Part of a small language model's weights.
Architecture: LayerNorm before each block, learned positions, biases, untied embeddings.
Each number is 128 + 24 x the weight over the matrix's rms, rounded and kept within 0 to 255. Layers, rows and columns count from 0.

# layer 12 MLP up, 1536x256, rms 0.192, rows 398-424, columns 128-255
[[134 134 118 123 100 127 170 118 109  89 104 156 145  98 111 188 123 150 119 119  71 147  67 124 126 125  81 138 100 112  89 120  95 148 106 131 144 114 125 123 158 134 113 116 146 153 133  91 139 161 130 156 127 170 123 129 126 151  86 130 150 107 121 120 147 100 115 133 145 137 135  64 146 148 162 148 144 161 106 103 123 106 140 169 123 125 103 117 152 175 131 145 154  87 127 146 147 126 143 136 158 100 101 130 110  58 101 116 118 120 122 176 136  95 153 168  85  96 126 114  74 124 103 110 113 139 142 159]
 [142 150 170 184 132 141 123 138 117 120 112 136 130 141 177 165 145 124 122 167 111 141 124 187 120 152 154 135 124  97 114  96 116 133 143 120 130  97 107 158 156 126 115 142 119 100 133 137 116 145 107  89 112 118  73  71 113 108 127 140 158 150 102 104  94 117 123  95 140 140 136 112 130 114 126 118 135 107 115 129 166 132 163 129 134 130  95 139 133 135 109 183 107 100 100 116 127 170 128 193 161 100 150 113 136 127  99 157  93 126 105 148 138 119  92 121 189 176 157 113 113 159 126 109 122 100 139 141]
 [123 124  79 114 133  93 121 117 131 130 132 149 124 126  90 131 101 126 137 139 117 138 145 136  87  89 136 106 122 127 157 178 141 169 102 136 125 116 145 158 127 141 105  83  97 139 149 146 129 116 105 152 148 122 135 102 131 128 116 127 119  84 154  99 129 124 176 131 153 111 114 140 145 116 135 184 148  97 161 165 134  92  83 112 141 142 100 157 118 152 178 169 117 126 121  70 119 134 105 122 152 118 146  99 156 127 116 116  99  96  91 147 120 141 132 141  95  92 110  87 101  97 114 158 123 119 172 108]
 [122 157 103 121 101  97 153 159 128 118 128 120  91  96 119 100 108 131 130 129 129 124 117 118 124 116 127 148 155  99 162 130 108 114 118 104 128 105  97 126 115 125 133  93 134 139  95 131 141 158 123 105 149 151 160 191 116 141 136 120 169 110  98 125 151 166 129 196  59 170 123 136 165 135 146 120 135  99 140 150 125 145 149 108  99 115 136  95 123 127 116 131 165 172  97 113  62  97 111 128 103  81 148 134 165 112 116 174  87 122  55 156 166 121 127 148 162 125 148 110 122 156 112 144 177 108 127 150]
 [125 103 153 188 124 137 170  88 119 125  84 136 135 105  57 132 129 142 152 118 117 134 145 153 136 120 154 149 118 131 161 141  91 136 101 132 160 134 146 167 104 119 147 121 164 103 163 103 117 107 126 122 118 152 133 146 126 127 131  99 153 154 124 159 124 123 128 140 135 126 108 155 137 122 117 123 125 129 112 163 125 145 155 125 131 135 149 107  89 124 138 108 132 130 131 156 110 105 126 115  99  93 149 150 138 124 127 191 134 139 141 107 149 146 151 141 135 124 123 142 156 122 114 111 110 138 135  81]
 [155 100 136 125 138 179  88 145 138 136 138 160 129 138  88 148 137  86 121 122 116 117 109 130 100 100 105 150 163 131  92  90 116 136  95  95 109 120 136 111 123 146 130 102 121 102 155 152  87 130 117  54 136 121 100 115 129 111 168 130  94 127 169 117 153 130 109 138 155 127 147 132  82 164 113 145  87  94  98 146 150 167 113 141 133 120 129 134 130  99 138 154 122 127 139 136 157 136 154  79 114 154 132 135 113 146 152 120 135 141 147 102 172  98 140 124 146 137  74 117  93 148  91 127 147 108 111 109]
 [123 130 122 136 126 148 140 121 175  80 166 108 146 122 161 150  94 163 171 134 132 149 125 112 126 128  90 133 136 141 129 105 102 135 106 130 124 125 130  70 130 128 129 109 131 136 117  89  89 134 122 132 133 117 116  67 140 129 135 115 116 155 179  98 135 140 131 121 124 132  83 136 108 100 160 127 116 129 135 111 140  91 141 172 151 125 123 148 116 156  84 125 146 146 111 106 118 196 100  97 129 116 145 183 176 138 121 137 128 128 100 147 117 134 104 136 110  99 131 132 153 149 103 110 107 124 108 118]
 [ 87 108 129 115  99 107 139 129 152 123  98 144 142 129 137 146 123  91 125 150 139 115 126 143 100  98 101 153 143 114 122 131 136 159 129 129 136 126 184 141 146 129  91 145 128 128  82 136 140 114 106 114 161 150 108 132 111 162 133 103 120  84  91 126 125 132 132 133 134 103 161 145 102 129 118  99 155  95 129 140  87 153 126 153  90 121 130  92 177  77  99 108  78 134 108  84 133 175 122 141 121 142 144 149 141 158 153 108  91 160 104 133 128 112 133  99 159 104 103 117 140 111 124 140 104 163 130 121]
 [120 100 155  98  96 144 133 135  80 134 110  92 161 141 155 128  98 128 149 165 139 127 169 145 164 145 159 121  99 110 125 150 175 110 110 120 165 130 131 133 167 156  92 134 147 127 129  90 159 114 107 142 181 118 174 142 127 144  99 139 110 150 143 110 109 124 127 186 111 168 120 148 153 125 137 146 124 133 103 156 120  94 170 103  94 180  69 123 119 121 150 146 111 135 140 140 136 118 129 174 117 116 141 125 128 107 142 157 131 145 146 130 112 140  89 151 122 136  76 125 147 113 163 118 151 126 118 135]
 [143 181 131 129  91 120 117 120 131 119 168 182 134 151 169 125 130 111  99 138 160  88 153 134 139 132 133 114 132 130 108 115 127 100  86 112  98 147 148 136 145  85 114 135 162  80 152 120  88 136 111 130  61 120 104 153 148 140 127 153 128  98 142 126 124 119  96  88 110 165 134 110 165 128 112  95 144 113 140 132  80 130 156 115 126 132 159 129 136 132 115 123 182 138 145 157 139 125 132 108 123 132 144 132 139 160 118 155 135 149 164 125 113 106 107 137 136 154 125 133 106 126 134 124 106  65 123 154]
 [ 95 110 138  96 130 148 104 121 109  97 166 145  65 148 136 148 113 148  60  79 161 125 144 124 128 169  90 140 107 110 129 127 103 101 137  76 164 116 129 133 101 162 139 166  99 158 135 176  93 147 148 123 139  82 171 145 140 176 127  77 167 124 113 131 183 111  52 123 155 125 115 145 103 111 106  93 148 126 136 156 103 162 139 108  79  93 137 106 149 148 102 152  99  75 121 143 123  84 115 147 158 147 127 107 104 125 111 124 121 116 137 142 128 130 150 123 119 106 158  84 132 133  77  98  98 147 139 139]
 [ 67 149 107 166  95 122 112  96 159 143 111 119 157  97 133 101 148 136 123 123 140 101 151 125 122 118  94  92 124 105 111 139 113  93 158 127 135 119 131  68 161 167 148 144  97 105 157 116 114  91 128 111 102  69 149 119 109  73 171 171 142 144  93 110 125 100 124 159  93 130  83  98 155 125 154 127 167 184 150 111 139 118 130 153 122 108 147 103 125 139 129 147 128 106  70 207 132 142 102 119 106 127 132 129 129 116 124 142 145 124 133 112 135 123 125 119 130 147 147 168 139 153 126 127 145 157 142 121]
 [114 134 136 135 129 123 110 128  93 160 138  93 128 127 113 135 127 131 133 104  81 104 117 109  90  97 114 120 124 129 158 114 132  80 115 151 154 101 146 157 157 126 114 135 108 129 112 112 145 162 132 131  92 101 164 103 155 177 134 149 144 146 105 104 170 102  89  87 102 132 131 173 137 148 113 114 122  78 112 156 101 125 166 175 145 109  75 125 146 180 163 132 119 100 111 111 123 122 106  95 168 140 124 109 171 120 144 129 129 108 112 136 122 119 112 150 118 135 138 121 107 123  97 144 118 119 137 114]
 [ 65 119  84 158 111 118 109 140  92 136 103  96 159 111 110 121 146 149 164 128 137 111 123 156 157 125 154 133 120 127 108 111 159  70 113 166 104  89 139 158 139 132 143 131 145 181 120 138 123 170 156 110 114 176 120 179  90 110 128 165 155 117 105 150 101  89 150 144 162 143 111 133 109 104 123 127 151 111  79 130  97 160 120 157 164 156  90  93 125 179 114 136  87 106 144 131 134 119 143  71 121 114 125 135 121 127 143 127 112 121 111 152  98 122 121 153  79 128 130 159 115 145 119 132 103 158 111 172]
 [147 108 167 118 166 125 127 160 105 116 127 151 115  77 100 126 165 137 118 110 128 129 193  92 152 148 133 117 150 111 131 159 132 123  82 142 138 120  97 119 117 140 121 141 159 129 130  91 107 169 158 130 153 105 156 163 143 145 158 114 129 133 143 169 139 135 110 137 119 120 114  94 161 164 104 145 125 111 106 116  83 112 126  92 147 128 113 110 162 136 113 113 161 140 141 155 105  89 162 118 148 112 143 116 124 100 116  95 136 168 132 117 167 110 137 120 109 127 142 124 135 131 129 168 161  87 104 176]
 [142 123 137 139 152 133 113 106 127 109 150 154 111 176 108 155 150 111 104 124 131 135 133 146 179 111 113  79 181 115 108 172 119  80  80 160 101 101 100 146 156 127 105 117 133 159 112 135 152 160 168 122 190 134 111 119 161 153  96 146  95  97 154  91  83  96  88 130  97 130 106 116 157 131 157 126 169  99 153 108 125 142 155 156 150 133 117 144 164 135 108 145  97  91 134 128 126 112 127 168 129 161 131 111 124 104 142 116 107  67 148 111 173 109 126 135 141  93 186 146 150 101 153 175 187 114  86 138]
 [143 157  76 143 123 135 147 131 129 141  84 122 116 122 101 132  76 127 136 113 158 157 137 153 135 143 107 121  70 139 129 105 153 169 130 108 146 138  89 116 122 131 106 101 117 126  90 118 132 127  73 166 104 129 147 131 134 111 140 151 140 118 123 119 136 144 148 132 157 114 132 106 145 139 141 131 157  94 106 120 103 124  76 113 167 125 108 109 134 112 112  91 155 127 120  99 131 125 142 100 137  73 121 129 111  83 110 146 138 122  99 119 101 119 147 130 141 104 143 132 141  86 148 136 104 110 114 108]
 [ 98 128 150 133 124  87 160 140 117 123 142  87 143  94 131 128 134 111  87  92 158 140 116 170  99 139 130  90 124 135 173  92 134 135 101 137 116 137 124 140 120 127  81 151 145 144 132 117 127 147 159 131 112 124 155 144 151 128 127 103 163 128 119 115 119 118 153 118 107 103 127 150 131  91 140 150 135  78  94 129  99 135 172 131 117 143  94  84 101 150 118 127 133 117 141 131 113 136 113 102 118 101 143 102 127 142 121 104 138 172 141 123 104 126 151 177 135 125 103 149  85 141 127 155 101 122 143 110]
 [160 137 153 146 167  93  97 103  81  93  99 116 143 141 160 128 111 125 130  97  89 161 107 144  63 116  89 108 129 145 111 160 146 117 158  97 104  99  93 170 117 112 105 113 114 137 115 147 114 146  59 131  98 134 121  84 102 131 123 126 148 112 100 125 137 115  90 111 101 129 153 141 147 104  94 121  87 155 151  98 133 149 140 120 129 135 141 100 105 122 113 117 122 105 128 147  90 114 114 107 113  88 155 138 132 174 128 164 157 140 112 129 134 114 157 150 120 121 129  94 174 126 128 176 133 121  75 102]
 [126 139 115 156 103  96 123 135 136 122 107 121 122 118  98 126  98 140 160  96 172 155  91 134 161 102 105 115 134 107 112 183 155  92 123  86 160  94 132 138 140 160 124 144 111 126 154  82 114 144 115  90 116 159  83 121 142  76 125 122 113 119 124 135 123 122 135 108 114 141 118 107  94 134 167 109 125 124 113 109 116 110 111 139 111 106 140 137 142 114 197 134 171 125 155 118 104 128 160 135 132 149 120 133 132 173 160 106 142 104 105 112 114 153 132 132 170 133 129 132 143 150 122 158 140 138 144 103]
 [147  84 107 117 136  96 159 170 103 112  97 146 150 138 161 118 135 141 109 136 124 140 120 113 116 105 101 156 133 116 137 131 111 151 128 141 139  90 131 147 108 126 146 166 135 119 126  88  91 135 117 157 151 128 104 128 170 109 126  99 131 146 138 103 126 149 125 135 143 119 142 131 149 150 141 127 111 124 109 140 116 145 163 113 169  95 121 138 145 120 146 139 119 145 142 128 148 161 154 137 108  97  79 113 112 111 145 175 116 127 112 105 137 126 181 158 115 107 152 101 131 124 167 107 101  88 125 133]
 [117 134 130 127 129 113 110  98 102 104 149 105 100 167 113 144 135 135 124 113 133 193 191 124  94 116 159 126 100 130 149 104  82 149 114 148 167 138 153 114  94 123  65 159  93 120 138 125 130 137  86 106 124  88 119 124 119 109  94 112 118 134  72 119 141 106 106 100 103 109 120 133 121 113 105 108 104 132 144 153 123 143 144 117 108 122 114 119 150  95 125 139 121  83 141 126  84 144 141  79 148 119 141  82 119 115 138 125 142 124 200 122 121 149 160 139 111 126 107 118 141 123 112 121 107 114  89 148]
 [ 98 128  80 108 133 157  96 110 146 137 165 116 127 155 128 105  94 117 103 128 147  97 138 116 101 118 122 125  99 124 139 144 131 128 125 135 123 140 110 170 114 101 109 129 135  97 120 173 116 140 132 146 104 147 148 160 127 163 146 124 148 140 121 136 131 147 144 129 170 126 157 124 108 132  98 142 119 138 127 130 156 127 120 142 110 140 122 114 139  86 160  89  93 139 130 143  65 127 150 114  93 129 116 138 162  88 165 143 112 109 101 133 111  87 160 154 123 133 144 123 122 158 142 106 156 132  77 110]
 [101 109 136  96 125  82 149 113 125 123 122 157 152  54 136 143 167  98 166 163 120 119 122 128 135  97 105 103 114 140 115 169 151 124 125 141 124 116 124 122 141 130 112 192  80 125 156 115 137 148 172 116 133 172 112 100 128 127 117 110 122 113 153 173 133 129 123 178  72 110 132 130 122 146 104  93 114 136 114 110  89 129 155 143 100 107 132 119 111 106 162 147 150 146 150 146  98  94 134 108 112 131 105 164 148 149 136  85  99 121 104 131 139 129 149 140 137 133 104  91 146 169 150 144 139 172 116 102]
 [115 133 104 119 130 142 148 147 102 100 151  97 101 120 105 110 141 146 109 144 157 162  93 143 128  91 119 157 132 130 139 101 126 157 136 111 212  69 151 100 111 156 110 139 151 155 156 115  94 148 122 129 137 103 139 121 122 125 125 149 125 137 158  97 146 141  94 130 110 133 136 134 171 124 113 114 129  92 162 134  91 123 130  97 144 121  79 124 121  85 120  99 132 167 113 147 158 104  86 106 124 141 137 150 115 133 112 171 115 139 190 157 110 115 130 101 151 112 131  86  91 135 121 146 112  95  82  84]
 [116 129 138 142 168 137 153 135 155  86 148  94  80  86 119  76 123 120 147 126 124 151  99 127 184  94 166  97  98 155 126 121 120 123 161 142 125 138  75 123 164 133  95 109 125 117 132 170 138 126 121 163 100 111 163 148 110 119 154 161 125 112 133 137 163  91 127 142 151 132 159 107 149 131 123 125 102 152 127 127 125 139 131 140  89 152 136 105 138  85 127 127 146 151 142 148 113 118  88 137 123 133 118 129 150 132 106 181 139 103  88 110 140 105  90 148 134 157 167  89 169  83 158 171  90 157 114 118]
 [ 82  86 144 128 184 142  78 151 143 100 129 149 141 157 149 139 132 110 109 179 110  91 116 133 126 135 122  96 155 149 138 128 121 136 163 123 158  97  94 135 162 122 121 140 111 158 132 100 120 132 149 105 132 116 117 115 164 131 140 120 177 145 118 172 153 172 139 159 175 150  87 100 155 121 100 113 135 169 151  94 139 157 105 124 111 122 136 126 130 168 169 148 123 132 105 107 128 160 130 110 112 141 161 145 118  94 124 137 109 139 112  83 107 123 125 172 147 103 158 105 133 134 164 134 120 142 139 149]]
# layer 12 MLP down (transposed), 1536x256, rms 0.21, rows 398-424, columns 128-255
[[101 141 132 135 157 166 131 146 125 177 130 119 115 156 135 111 117 128 135 152 134 144 168 113 185  66 122 144 132 125 158  95 149 110 134 104 149  95 157 137 117 139 113 126  79 102  65 116 102 114  94 132 124 150 134 138 126 160 138  73 109 109  99 127 139 147 115 139 134 132 128 128 145 115 146 114 112 128 136 161 110  98 130 141 151 109 142 128 161  57 106  81 139 169 102 140 127 149 111 162  70 137 159 141 163 113 141 135 122 114 233  97 160 131 132  91 134 113 137 118 148 115 110 132 134  80 121 158]
 [ 92 127 119 114 140 134  98 139 139 128 133 143 153 149 113 139  73 123 144 133 109  85 133 102  86 131 119 142 113 137 140 145  79  95 131 139 130 122 110 103 133 117 137 147 151 139 110 133 112 139 161 136 114 136 107 124 111 188  67 140 146 158 162 137 187 170 166 128 107  91 128 115  97 111 130 147 132 163 127 128 130 115 105 145 131 118 120 121 129 113 169  95 156 177 149 129  93 143 140  84 135 139 151 109 168 120 113 144 116 121 152  95 141 154 140  94 128 120 122 127 135 112 108 107 111 109 129 140]
 [110 142 109  96 166 113 176 137 114 135 151  73 100  89 130 152 125 152 132 148 105 162 112  94 142 121 134 149 102 142 150 134 123  90  98 140 155 168 148 143 125 121 106 127 163 108 153 166 118 162 106 105  94 131 121  95 114 150 130 138  93 168 149 143 122 125 131 121 166 146 106  82 167 138 123  94 147  95  80 136  91 138 164 163 121 122 143 147 123  84  92 129 152 115 155 145  90 134 138 128 140 156 109 118  97 164 110 129  61 149 134 127 104 117 134  96 126  54 144  97  74 117 108  89 147 106 153 154]
 [176 123  83 116 133 134 151  90 147 143 114 126 119  83 126 168 136 133 123 110 140 188 130  99 143 116 178 144 153 132 108 116 153 139 127 143 125 154 138 115 132 104  98 148  92 142 113 106 158 101 134 146 124 132 100 145 110 103 110 117 163 158 112 123 102 177 134 140  95 110 124 138 163 119 105 122 141 117 128 137 187 143 129 116 146 120 125 166  98 114 145 114 134 115 133 149 151 112 121 119 114 160 125 148  95 133 152 127 114 184 129 133 174  80 113 135 105 105  85 165 146 151 117 114 133  85 115 139]
 [100 118 104 105 145 148 113 105 112 120 154 158 123 119 156 138 117 116 107 102 136 127 123 107 132 134 124 111 102 132 109 114 155 115 109 145 120 136 149  77 145  89 109 161  99 130 161 131 131 130 121 143 134 115  86  94 122 124 127 162 116 122 127 134  85 123 110 105 153 135 126 109 117  86 120 152  97 165 143 151 123  74 132 106 135 158 129 131 149 153 127 146 144 116 125 122 101  91 129  86 101 158 133 102 114 147 146 111 130 123 141 139 126 119 173 139 147 119 131 101 104 127 149  99 160 127 127 168]
 [ 83 114 108 140 152 149 156 134 135 157  95 127 146 154 140  90 153 137 104 169 110 122 100 101 115 129 167 115 167  92 129 125 103  98 190 147 111 129 103 157 121 163 169 202 149 140 150 110 139 159 128 148 137 106 124 103 127 121 124 136 173 122 135 119 150 168 138 155 105 111 141 133 135 141 156 124 120  93 136 112  84 106 125 143 112  87 147 124 168 136 103 132 146 136 176 118 149 106 111 185  75 107  92 136 146 132 111 117 172 150 100 140 124 144  83 116 101 173 151 132 141 111 111 124  87 115 138 130]
 [135 137 118 159 137 137 105 147 112 123 102 135 103 135 104 134 113  93 104  93 128 102 136 171 126 114 111 108 109 137  97 147 151  94 143  93 142 138 103 151 137 183  91 114 115  77 144 160 125 136 125 142 112 113 129 157 148 126 146 118 137 151  79 136 124 114 121  95 127 137 124  87 152 123 110 141 151 136 108 141 134 141 113  87 137 121 141 107 130 139 135 105 136 115 126 161 145 119 154 136 115  84 151 108 108  73 159 140 160 121 109  80 111 113 155 173 137 170 128 130 136 124 116 157 154 121 144 129]
 [ 70 127 147 112 103 143 132  79 134 132 106 141 126 163 144 142 113 129 119 168 138 195 110 107 129 154 140 171 148 161 178 138 150 151 150 128 122 113 148 148  97 143 193 161 160  95 147 190 145 147 149 134 161 123 119 104 137 168 136 138 128 122 152 128 167 118 116 103 135 113  93 129 131 139 122 149 136 126 120 172 136 169 132 133 115 113 140 153 124 107 127 119 117 147 133 124 156 146 133  98 101 167 163 166 126  95 116 141 115 104 100 150 125 117 152 137  92 164 141  97 111 178 143 170 116  93 112 127]
 [141 134 135 120 134 172  95  99 136 115 102 149  79 115 123 128 128 112  75 134 115 113 148 160 105 107  95 133 151 114 137 100 153 134 176  60 121 138 147  88 131  97 138 123  93  93 129 150 114 103 151 133  88 192 112 129 131 134 120 119 133 120 139 165 120 119 105 131 120  98 123 131 108 107 124 152 131 188 104 139 123 148 139 121  97  95  98 119 109 109 177 128 150 163 101 145 134 120 125 139 164 108  86 115 117 133 100  97 136 111 138 103  89 109  82 138 141 161 148 104 138 117  99 169 140 101 161 168]
 [126 106 137 130 111 120 130 129 114 157 133  97  98 110 120 132 134 145 147  99  98 117 128 121 115 138 124 111 113 142 124 165 127 150 157 158 136 119 129 114  83 135 102 132 102 143 109 127 167 126 139 140 162 154 116  88 115 109 130  96 125 142 139 127 119 135 131 164 105 124 127 106 151 134 151 143 139 135 133 149 149 145 110 117 129 134 112 117 142  78 120 145  58 146 110 136 144 140 156 158 161  74  97  99 101 115 124 111 140 120 149 128 133 127 118  94  94 124 131 112 155 151 131 129 143 200 118 126]
 [161 154 152 116 131 115 135 152 116 103 118 130 138 123  91  90 108 144 128 129 124 151 130 156 144 160 116 145 102 146 104 140 137 136 103 160 135 120 139 145  97 112 148 141 136 117 132 119 141 134 100 120 149 144 142 132 139 141 126 118 131  98 102 139 126 131 138 124 111 118 126 121 117  89 145  94 108 107 151 104 146 126 121 122 138 118 113 145 134 174 155 131 161 154 122 128 100 135 123 168 141 135 102 104 140 115 114 164 162 134 172 121  78 128 162 130 113 140 142 115 121 129 167 120 136 120 110 111]
 [ 99 181 110 110 147 145 132 158 144 136  72  64 178  90 147 120  91 154 112 125 100 142 110 146  83  98 113 159 127  97 112 138 143 101 109 117 144 138 191 107 101 132 120 123 162 136 115 146 112 152 114 103 121 133  94 148 125  97 156 143 127 117 119 169 139 130  93 117 148 134 156 152 118 172  91 120 156 119  86 145 183 129 136  94 154 106 102 101 121  97 202 113  57 136 135 120 108 117 122 127 140 112 126 140 139 208 124 113  71 146 148 142 123 105 103 154 138  83 139 156 108 150 143 101 122 143 126  84]
 [106  98 110 135 147  76 153 159 124  95 105 123 169  82 187 184 146 120 180 123 133 116 109 146 132 135 102 125 109 152 135 131 116 150 147  92 111 167 105 124 115 111  86  80 137 119  93 127 118 115 133 126 150 132  86 169 158 113  82  98  99 117 131 135 114  98  98 125 128 131 116 136 115  91 128 107 140 115 139 128 141 125 134 149 139  83 169 137  65 106 136 116 128 130 108 113 128 136 110 124 126  96  87  92 143 152  91  90  64 115 103 131 120 100 118 131 129 160  95 102 149 138 100 114 140 159 158 123]
 [ 73 126 122  95 186 126 118 150 136 119 189 119 107 117  77 135 125 137 107 165 123 138 184 121 136 160  71 131 107 128 162  95 117 126 110 146 110  89  75 135 135 172 154 107 112 154 116  90  95  92 126 127  88 138 157 105 175 155 128 114 151  97 149  89 152 117 135  96  97 126 137 151 144 110 120 127  96 123 144 130 133 139 125 117 130 145 149 102 136 123 152 111 118 155 143  84 133 136 143 183 166 133 159 123  87 127 106 129  94 165 126 110 105 105 129 146 137 172 116 125 148 108 111 156 162 140 143  87]
 [125 142 132 137 100 151 128 135 130 101 109 131 156 141 115 128 110 131 119 139 145 155 158 145  98 129 133 162 142 109 126 110 100 140 127 130 140 146 141 133 180 143 144  73 158 138 133 116 128 127 119 159 101 177 145 117 124 152 147 145 104 108 122  89 109 130 125 106 119 128 160 148 124 172 125 137 103 111 152 164 143 108 117 144 133 129 120 144 132 162 118 112 143 120  72 133 118  97 141 138 156  96 137 138 134 139 124 145 126 117 177 118 117 127 103 119 155 103 114 116 141 172 166 146 105 139 119 129]
 [118 145 161 131 141 106 156 151 171 101 127 139 162 130 122 133 117 107 117 149 100 132 158 138 129 139 112 152 171 139 107 150 137 132 142 119 118 136 156 160  94 148 118 101 107 142 124 130 141  93 165 179 160 101 116 145  96 144 118 122 200 145 166 120 101  68 105 113  69 113 107 125  99 128 139 129 120  93 137 144  94 146 136  92 100 115 174 113 122 156  79 152 136 153 137 143  97 151  81 127 156 161 128 107 151 134 106 102 121 136 124 138 125 180 139 184 113 128 155 166 135 138 134 138 101 159 108 114]
 [141 138 145 124 166 117 137 127  99 163 112 120 126 130 134 127 103 122 127 149 135 156 123 101  92 150 150 120 144 114 137 104 108 167 101 156 129  92 118 182 131 136 143 125 142 118 114 123 143 134 138 142 149 146 162 130 124 114 140 129 118 127 120 176 116 128 142 181 149 115 159 129 171 137 120 162 132 135 170 133 126 110 133 141 134 100 162 109 125 136 112 110 114 165 161 137 115 130 157 129 133 126 133 108 130 114 177 139 134 156 155 138 134  78 156  96 141 141 125 104 134 142 157 136 130 108 138 139]
 [147  89 118 154 134 149  84 137 123 112  86 130 137 150 162 126 153 126 141  85 134 122 101 110 163 116 135  78 174 124 102 144 158 131 129  83 136 110 111  82 123 156 118 126 151  99 147 120 144 114 134 132 141 124 124 135 183  97 123  94 132 125 161 141 102 120 137 114 105 130 139 124  95 162  92  99 101 119 163  86 147 128 129 139 100 152 153 135 110 130 110 154 164  93 121 132 124 145 111 127 143 111 152 159  63 139 179 119 115 127 132 151 150 145 122  99 157 123 159 108 164 155 135 100 172 120 157 113]
 [111 124 111 113 133 120 134 121 148 107 135 167 137 116 111 101  97 143 108 104 171 118 163 126 138 159 104 139 145 121 100 133 129  90 105 115 121 158 171 130  98 132 132 131 128 103 139  93 189 114 183 133 178 128 149 134 145 154 132 108 131 100 113 143 119 111 167 151 141 190 140 114 106 120 160 117 153  83 138 108  74 103 115 153 140  96 154 131 129 126 147 105 120 118 140 130 114 102 116 116 119 110  87 107  66 129 137 107  57 141 121 139 107 154  85 101 150 114 120  95  49 159  92 139 111 140 122 149]
 [ 84 113 139 161 104 129 142 100 120 130 135 125  78 125 142 188 148 131 126 173 154 131 128 100 137 149 151 149 139 129 130 165 142 121  81 121  99 119 138 142  86 107 141 139 106 154 134 170 112 131 164 101 132  94 126 145 139 118 142 138  96 127 142 122  98 115 168 168 134 154 155 152 132 137 134  98 144 148 163 162 101 145  92 132 128 131 147 141 136 101 101 108 136 136 147 109  97 158  74 107 138  66 125 107 153 108  92 152 117 133  82 162  99 126  93 101  93 103 140 134 149 121  79 113 151 142  62  70]
 [123  96  85 151 110 118 100 123 122 140 189 148 178 125  80 124 124 160 101 135 110 126 145 126 152 105 161 141  97 116 122 135 139 154 127 141 115 172 132 120 128 113  85 119 107 130 109  68 163  82 117 138 139  95  87 101 123 136 114 131 141  84 115 141 123 125 127 115 113 132 132 132 132 169 122 153 151 148 173 133 113 122 125 120 166 126 134 133 122 106 138 128 154 116  76 130  87 136 102 135  85 102 144 137 142 151 119 130 104 151 139 147 140 101 120 120 117  95  84 149  96 130  91 159 151 115 103 116]
 [103 155 117 116 132 108 121 131  71 111 152 165 143 102 102  92  99 131 140 150 131 153 124 116 125 126 120 118 141 108 107  88 148 142 111  96 131 146 152 131 140 134  93  93 132 135 173 137 107 154 148 154 148 162 175  90 162 155 142 147 170  97 132 141 141 128 145 125 127 151 100 109 124 142 156 132  91 107 127 127 123 123 136 117  99 145 150 123 139 147 140 154 121 126 178 141 126 153 119 150 124 133 157 100 142 160 114 149 137 162 136 102 142  91 136 114 125 110 130 128 122 167 156 132 102 125 121 145]
 [ 66 142 154 111 129 131 118 164 141  84  95 142 159 121 139 161 140 123 118 157 159 120 120 144 117  81 140 127 102 114 130 141 122 162 104 141 138 104 123 130 158 112 115 151 127 130 109 131 129 123  73 101 101  93 135 105 115 160  82 106 123  97 143 101 167 101 144 119 141 165 158 118 133 162 122 131  73 137  99 144 132 148 115 157  68 145 150 181 125 117 138 141 156 107 179 119 175 118 109 157 112 167  88 158 146 101 160 127  95 121  92 133 144 111 121  88 180 115 142 147 102 141 103  96 117 119 127 113]
 [103  98 127 128 138 121 111 141 118  60 152 112 129  56 147 128 137  88 141 142  86 160  94 153 121 117 156  89 142 149 149 116 146 127 153 126 141 149 156  99 140 123 108 147 105  83 116 142 146 177 166 126 106 157 146 108 141 103  79 120  71 116 143 139 139 124 166 132 101 110 137 143 136  96 101 131 107 126 149 108 125 114 128 140  71  86  92 125  87 170 125 100 114  85 169 204 168  91 187 157 106 151 126 131 160 133 160 131 113 138 137 140 166  87 125  99 127 155 136  80 138 124  99 128 112 166 103 111]
 [145  94 113 130 122 106 123  98 127 110 126 136 138 137 104 143 136  78 150 117  78 132 142 149 156 101 117 119 108 136 177 130 161  88 130 144 128 157 132 143 141  90 123  77 122 112 134 158 107 115 115 162 119 147 140 133 135 149 148 146 110 122 112 135 120 119  89  98 156  89 146 142 102 155 162 132 123 108 128 174 131 114 130 135 130 145 156 129 160 125 143 103 121 208 105 113  72 129 115 147 119 104 106 135 128 115 119 114 139  97 200 102 185 175 135 122 102 173 145 151 146 141 127  98 148 120 139  87]
 [167 117  92  90 162 130 149 130 126 129 149 115 114 118 143 108 117 100 163 125  91 127 141  97 109 146 159  89 126 200 119 173 114 151 184 125  95 118 112 156 104 132 121 122 118  73 100 100 120 110 126 105 134 191 140 145 115 137 130  84 156 134 109 158 130 100 133 113 130 134 130 149 129 155 122 105 126 179 159 113 171 136 129 173 137 104  34  91 197 108 146 126 139 112 108 159 117 167  92 133 142 115 130 119 131  99 107  76 145 121 115 112 156 155 143 112 129 142 160 130 141 139 161 107 129 141 144 131]
 [118 186 107  89 108 102 128 135  83 140 125  98 138 158 111 174 152 109 163 163 157 131 112 117 164 131 117 144 130 117 129 125 158 145 103 116 119 162 159 129  64 141 102 128 150 129 115 102 125 120 122 164 112 124 150 126 176 118  75 145 121 157 131 137 120 123  93 142 157 160 104 104 109 119 123 125 150 151 111 177 138 145 146 174 145 122 124  92 160  97 138 132 103 105 112 127 132  96 128 135  85 106 131 107 158  96 134 111 109 118 105 171 111 143 132 132  61 103 177 100 124 118 140 131 129 117 161 125]]